Part of a small language model's weights: untied embeddings.
Each number is 128 + 24 x the weight over the matrix's rms, rounded and kept within 0 to 255. Layers, rows and columns count from 0. Numbers have three digits each.

# layer 8 attention query, 448x448, rms 0.0797, rows 0-56, columns 392-447
142134135122138137124120121139118122113129120135139127124126146139132117161129101113134145126137140135136137126114138142129122110132135127123136132140123110135120135119
128126132115132137139127109122145118135129126123132113124144103126140128127123135119117132125130128112111120135124133108146125121124136127132132135132127124115114104108
123144122124129136142134129137113122127134124114125122136113110132141126131128153137142137125139136130122111138115113108137118135128139134124130141128129130129121144133
125116114125142130131121129116136124122131116132123125139124130126122142128131127146107118127118118142146101136116120102127129125129135109119124134114135151117127149141
132127115105123132129142118127118117136135121143119121107120120140112130115114136146125117121133129121140114133137129136132138127131130125123115101138137129124137122111
125153123121132112133110126135112126125137105107129121142133135143093132125133139127124142127140136127130125119125136146129119140111125133133129129124127119123119120110
109113142117117116129111105127131122122130121138128122138107145142138116152117144127129127125119147110122113118114115126142117125134131112128157143117115121141150134137
139120119144121125104139141108129141114122141147134126138116128127136136128113129140118126126111111112122139130124125137133127107119113129137123123137131151137122139139
121144123128130128146131132119141101134133128126136129118138131132138149123125139137128128128140122107137120125115126124118119109118123137151132133129134144129121133138
132137128115122113127113126147142123128115109103123120148137123133137146133126137109114135133140148132109136125139130116124126131128153131130134129149140137118136148132
146130120124104122133114123119137129127128132106121121119136152130114139150123127111128125126117143125108138130126146126138128148129127142128143129125122128117126154140
145133126139137120116120125116119127117133150123130124168135134123135123128113115121122128126125140149102129139131133140113100117122125121131128107150113131134106121144
126158120130127140113129148129110124130135123141139117081134115132163122114124123136152139126150122131125116133130122146121144103133125140138128126153136125136129133118
143133118108131112128108146138141118110120124104122121112147134126132134151124137105110127130138178105124118132122132135137133131141131120124140142140123139114129144148
133127146122136117128119139137116122117121135126140129115132140103115125130119135124156136137129146125133128132114138128128134116129114131119122122134135126136136125141
135119145113125129119102123140129138139137121086123122136137145119115136164126135114123124136151157117134112127137156141135126126114141156150156138138120134108103138139
116139128102144126141135134124122107134142138122152143127165121124117132144133113110123138128125136109127137140103136159146141126132119135128144123129125150106130139130
112110120085127146129111124111129143120147119111135145144111147126126108119131136118115116108132159115121110129123129133125115125135123148141141133132109119122137130112
143124145104135123134107119135130135140147140104145123144140127126124129120124128101130123142127147129119123120118124111134113164117131129133140137123118117117113138133
154119133104128111152123124124147148110127124120112122172117143135126119120135107128095138140136139123141113114143127133127086124136132144122128114129126102129110120135
132148141124147141152119144134126115134127135140152121122120127134141145134143143132147148114149124128113127114085122139139130140133124112141138131112152145113123120105
120113122103124113134133129130137143151139128123170138115125143136129141128109120114146118128155128129115143106104140112115116126113129158136126130127111119107117108129
148134099094129108166137126136125141111130116125105136135140130124097130123131130127114135102126162117163136125140131172114114122132130130117155139164105127155107113153
122116122107104121111122107138134169102120128134118148156118133128094142111138118112075125146131139112136118126139119130120089157158125145117137143137113118108118143133
142122163090162126122114128135124168133128117102124148169123155160109135114139123096103122140107161111107120112147135122109101167105118141132157105124097133107121127128
107112103165135136111130132134123133130109126173139110100115129112147121134092104146148151136104092142140133124137135119082137098157135128119076138127126138148159127133
137144101143124118136132159135119129110128125133133125120129097139127144121136096133123130117117086117135150130152128150115148111166116102136095142137121129174134114144
138126155134117189142079109113130077159128142078101147164157143096109145205147169123147091137147162119116109168106125142176134166101143122137158121097104116043163166095
117085153150123125147101118095117111114104151128133093112106148101142096139144161161121117132138115131122105140149123102156154098116131132118095119120164121121125121108
127156141137144099121197137120135129099113100146133112127110112142135083074138120155123156114128124148133149121118108114137128171101114129127145142117129169160100100116
129134113112136090116140122146152161108151122177140143100115133121125096042139101093096124106123151135129142080172114124095115117133149146128148140164144161133122148163
115127116162104121115112144145094129122117134129128131083116130091209100163135132176135127134101085131138135128169118117129153079139108119125073165132148123138124129127
120106094121106108112128097171113153125140123111112172114109156155107156150142109111115108122124133126129130117122147135118106109157107141129112127138118103113082139144
113109158107125106161118129117146127119133120151129096110112121128133127101143146126130134125120108133160103123167119131142122100127140123110096172122152156104142118140
104127110132094121148122110118070114136133123107168134095147136125108173174102147146111123127133097141162108074122156152098126132139096132142111134130086135146162147112
116133133157117118118106154138121091115178090127109114140150104160150160123104146152132128149151114147139078138142136175165170094145108135115117141137105167135109105142
126107153119099141153137101154142124130124112097103063124139138167168106140110157182115161145128142098167059138138171112136100131080134158128129145120131124147116104099
133136145134156161138091120152132113109114124054094152180154102131126115180187138133125161118128112121109116140079128140152175113102089092142162146083076144074082125177
123145087152101138148163120106099150149077154117121132141112147159166165126054085131155126126169065120101105139158141140121135166098150091159111175145051167186142123147
131104112139139142103072124099109113104075152135157155165118117118121160101111178148148135156104127098157196130113197165161118157156112137187156191139145124155151108054
183099087080081161160144137118141112129090143116114100149105127112117142187153112097160111100142125124095109175101138110094109083130117103120118140135139193129139113088
085165156058137155110149132177140133129149185121125143075169107088132061124077134113162108120058196133116149108095092152092170124109120173114144126139130115094204126110
158171143101094187161153121153155121103188103158129115097157146121058082133125157127137161113171183119092117146138152124114103123140172134139117078140103182122146127106
094102131152133136121154103153188096109110124114173079110085125125124092140126135145118122087135117122113139092145104091152121156118109088169104173138084156128132103165
142132100194097155126188123173075103104139125176181162133141127115126133161082125164094112135091165147115147146091091116143119159139151102131095095099076134110139131079
116130162072103171127124128104096129148126148098101110104111123171110117170148128097107192163138167174143080080145112088084136242116077089162149175116142098124140150097
118058199083130100196171138140131093073111081130132138086125137130125123180103144159139133088153125105106121114086144149141104144190144132143155162116129127130108130110
126136125065130120150161115110134087088125140151110154114089159112131115173060126145123121139156117148090107101140128136159171100152137142179127115067163101128047080169
143178110137114164105125116128121124105063106105117122088113094113115145132136173126092196161126162101095136085127167182128132178152157119088146127160150107143102080114
120133146130163146177156132164163099083075132099135109136163131106082197139127060082093173086127125120119120158153112101148138109113166093138149151141108158062125170125
099074152031125140187136162136126148111089165169146143160119114142116097077113129135107118117166159159148136108117115123112078132165150162125165087134126115096084112120
054094168124094146140087035115124147157141174119085109151150108099138081101111114079128107095149117196150087116136115155196128143124074091176134167131122147185138166178
097138126163081147163091132085092120132164114139160051104154150175158083108160163115133150138111150133123111192153112103156143102156128116165141136112134196180145175077
176096190102104138056156162142078154127113098140195118080133140130165134163115133112154156121144228129175104104111134119136139101123132186058088155126112126155104156130
105173088063095111052172122130123107149164102118135153141110133165087136127152122171105143122102182093146089125105148135172190160165123124128156098120180163121063104162
150169103179140197138152126130090079109087184105148110154066139126139137068170169129080127137126168142155137112124124123181130125139118167170116084178127149156158135131
121068131093139124108119101135128098160111149094142113141136155134143118145173143131118151116141078096141090101200095120138088136135166178128086118141132152109141101096
# layer 8 attention key, 448x448, rms 0.0814, rows 0-56, columns 392-447
129135133129089138150129126130139135123128131147132130160126124114132136127128133138107123131142105125140134121122126120111140117120133123107112140151117104143134144146
142110125130126134112142143119130133135129131141123113116122128136125127122126129134123153117127117125118126147127130122121130115112127100120138121121115145118127149126
109116135127118148125108153140144141117116136135146120108133136127119132116121123120116112128130133128143122114148138127114123136110128135138136142107138150141130135128
113119108116129119115125135121118140130101123137110119133124127124109103114152125112126129141131114116133130126139134133128111114119119102140141105125147137132126135142
135130136142136119132123124131126130140138130128147146163135145131119137143137132128144141135133129127116141102122122127139129116127132132111133143139117135120116141143
136106120145125134143130121143151159140120124108143117121140143110122143105120121130144134128132117138116146123151123126130122117135121140145143119123110141146140125124
153120120124129160124120129116109147107103130122124130121131144129118122122126147129128131133128106130135129134121133121132124112147114145131130138131113141115119132127
129151121130126127138109139132124107117142131134128134121126111138122123138137135128133134141145121145137113125135126107102143140121122130110128105102122117115122117134
136119119118136137118116131112146132130109129140117116127125131134136123130121105122129141132120141133133122111119128123130108138129133136136121122130121116125145116127
149127119138127135102131121121130134112120136133131106114134140125118113140143141127119117146117140129134117151117121141134124113140105114130126127114112143123149131126
142142113140129132113117124122096141126121132120130137148135117121136128123149112145122125130114135114129129129136107107119110121161134116137133135127097125148121131158
124134152124116134115138125118140105124121116108119128115130118151140117119140141156149112132139120126151125129120106147108132121127129133116135134114128128146139112128
129095131138126138139141123114116117126131136136138134151121149122105119116146116117135119134120125130107131134110127111127112135127127124145142145104116139110141123132
132121132129108142109123114123132147131128146156118134136118133118127125122156115135128112133117116116127139154132117116117113124139147146140128158125113125120112137145
128111119138121116136122135111112151112127135140134120140129137131136126116131139105124123118117120136124139128135131117129111120121133104147118143120123132111131113153
132118117110116113127112128144122115115135133116129144139133116126138132119126139124123121138129105128130130130144103119132129129121134106146139136118125122148121141124
129127128094114128151109129136113165118125111116115110142130126123133127132108113135155108128130135126129112124140111120139125127142141113147138140124130118147126123145
129177123147122113146131131124124130139118139139140108128129108136137151138146127111121148120135137137120133124116155142113138114107125121124125127129146118142121131127
141144145101133116125099139149112134130099126137113127131119132134160139146127114127143139131119136148128108115145124138124154126141131126108136111141121149125135124129
118127124132123131133120132143128117126133138120148137134122135133135119140101120121135121113139149130121126114127145117132143123114148120124120124141135131120128120119
140154138126103099120149115148163133113134137116107109127143113110129130132148132123136112131117145119138106163129135145127128119117121133144123140119140133126143119126
131138151125142145123132115137123123133121132144138096124132118131144127133128122104110139132149126131126130129149109143130118136149123115139127102145155116122114131115
115141124140148125112143144110153108161124118124143136124138115146151109114115122125157128152139130134148137126119113145121106121118098148126146118137122123137129124148
103152106141128141156147110139122109155128121104140121111139100125133130125142132137134132109147127137115133134128160148130165114111107158107129133121166124136123142117
132124114122134124138138139124137112124124137117142106133146128149151131123117127137123143138142147143138119138124131130117113121128123127121118114136133134134133124104
129132129128143135115114122128123121144122113130133129125124148123133130122136133125116113119129108134102143120118139133136115143139126131127121133137143135118128133111
114143126117130134120144124106141117138140115129128129126129147133127116111129144124136129130125105140132135103133124122157113135140131141125147127175130136147132128123
153125108143123117125127108158128133128113148118111151102097109122110147122132110119140138128105095106126131137140124129127142130142107136140142129124141132145113125140
154124114141123151124141126145126142106114123123119174095105121139092140134155096138128116138113124114144111127134144106127139142129111109153122127124121149134120133132
116132140097128125143116145116130152137129118124112113136126143108121121136126127114136122123135138139142124120139135131118154094139152127159135109122127116132148120120
158086121140145121140143134122151119122125129104154133121136144128132120130137133131125137114127156100123127152151137137099121100120147136098120145110117152102134147121
139118136124124123155148133123125117131153125129130111167145157121147122141130130135109139123133163108108126129143149124109148107118152128116133147130121119121144113112
110138105176134122144120099137122104114120146151105143105181127112123129103124137116116135109132132143110155100107107152135114153127124152127130067153153111141124099143
152126104124141144116144130130126137145109135121153157118106150126125153105120137094111124145114148125137135130119140103095124128125136150097138146121128149107150093138
117157140119157119125126105129133162158100165138136114127142147121091106118128139124141138097107132128128162135090091090083109135079127132114141118137160087131133130133
091122114147110087138121108133097118138114128137162137105154129114134159145104123137133133157110080141140122112148126130106116134135134134138135142121111133152149164135
150138131081092095132157128130096145164119133145128114109112137143117146108077138146169101143130103125131136140158168146130062168126158163124175130109133114179151108058
111127174130110121142134098171128177148137085088095102131170108180145108160110139143120144139141175100132110123125148117128078107105094123131129170103145118107114132104
117145133146089143147184102131124164170140116101106093097130127119161105165071085083109118123150128144104082152173087149106142147082166088092083137127069157172127121182
136129128161115125152129132099096142128054175121149153163086126124133160087049123169157124129126070101119129139141179154153131199113149126187130233150104153169156121082
195088073163092122182106129082164105132118091137130075155100167156129186140186095104120117100143097115112099186155155091107078095122154091105094116122177198178089086130
128152125041132207135198110160114147112126168120106133080140108102113088178133121084174110123082178142058162139092094142092146095123117136118138147159144171117190113084
190152138085073159157129131125103134127175110158084131100186162114063116135142173120149152137181185129133081188110173145124109115148159172133131054101129158111157137085
104113132134104188132126116175175097130127144134142082149076146095079076169106128179150111085131136134082108125111118109173132166129109092165091155120093161114142107148
138123099203144142130186129177101102088130116188198162150142122132121121121073126167102110124084165144106161170084125109133124092158167137122099080126077127119139116116
147117140114096167091154134116079100160138140114147125098113108183118130178130125095074167174114187173135065100101099073073157244143079113160143176088115135106133152101
094076179091127110190168137151125091089110083092140115100138139132113121151161153150138152083146125097167102112094148140162072135205124162120188167107134149124145144088
147134154030131124178188110113145082062100103149100154114093140118135103185048133144099115101162131160086099075122151138170153097182168169154147120070177105152041087164
156153109104070159080138114094133116106083100109135124104101122121098126134101170121102187171084135077125144070139154183111113173133134134093160133142164087188113073117
131140141162137149158162150162135101066045096105117119145161139105078182139119067063096177096115126121117146126145116111160116133155169090128150169154118164064123167146
093094156024131144182173195138128153119073166172157146150130123149104091081137119145105106122194153143147140137115120128099093150197161186099150083113119109102078095124
029077190138100137133114049124114137117138174150092097168156072110122065073091133073125110097126130177140096072156116155157128152135071092192126160152129170156152158188
110139121176090158190092112084118129130172123152139049122138129145156079118178168112127128121106149126110122189149158100194104108144115115165176109120144187147141172037
166104192107113135056167163148054154127081112137197106075132126142167110158118141099139153132161229124165099107103145139141170100132123179053097138109108124164100174131
082163087061079111035142127133125133141167106114112153172133135149089115161155098176117097111102192100167085154077169131183191143175116131105145100103192158098061099176
144140097168129189154172084123073064115076213088140096148034120137148164064166154131107125131170148135167098137138099116164180134148119165159093073203136155129158102149
118082132109175127109110092144118106150098112082160114130154169118157130163169146129130160097128105079108128068205094106126098135128173161114099132147131151112151106111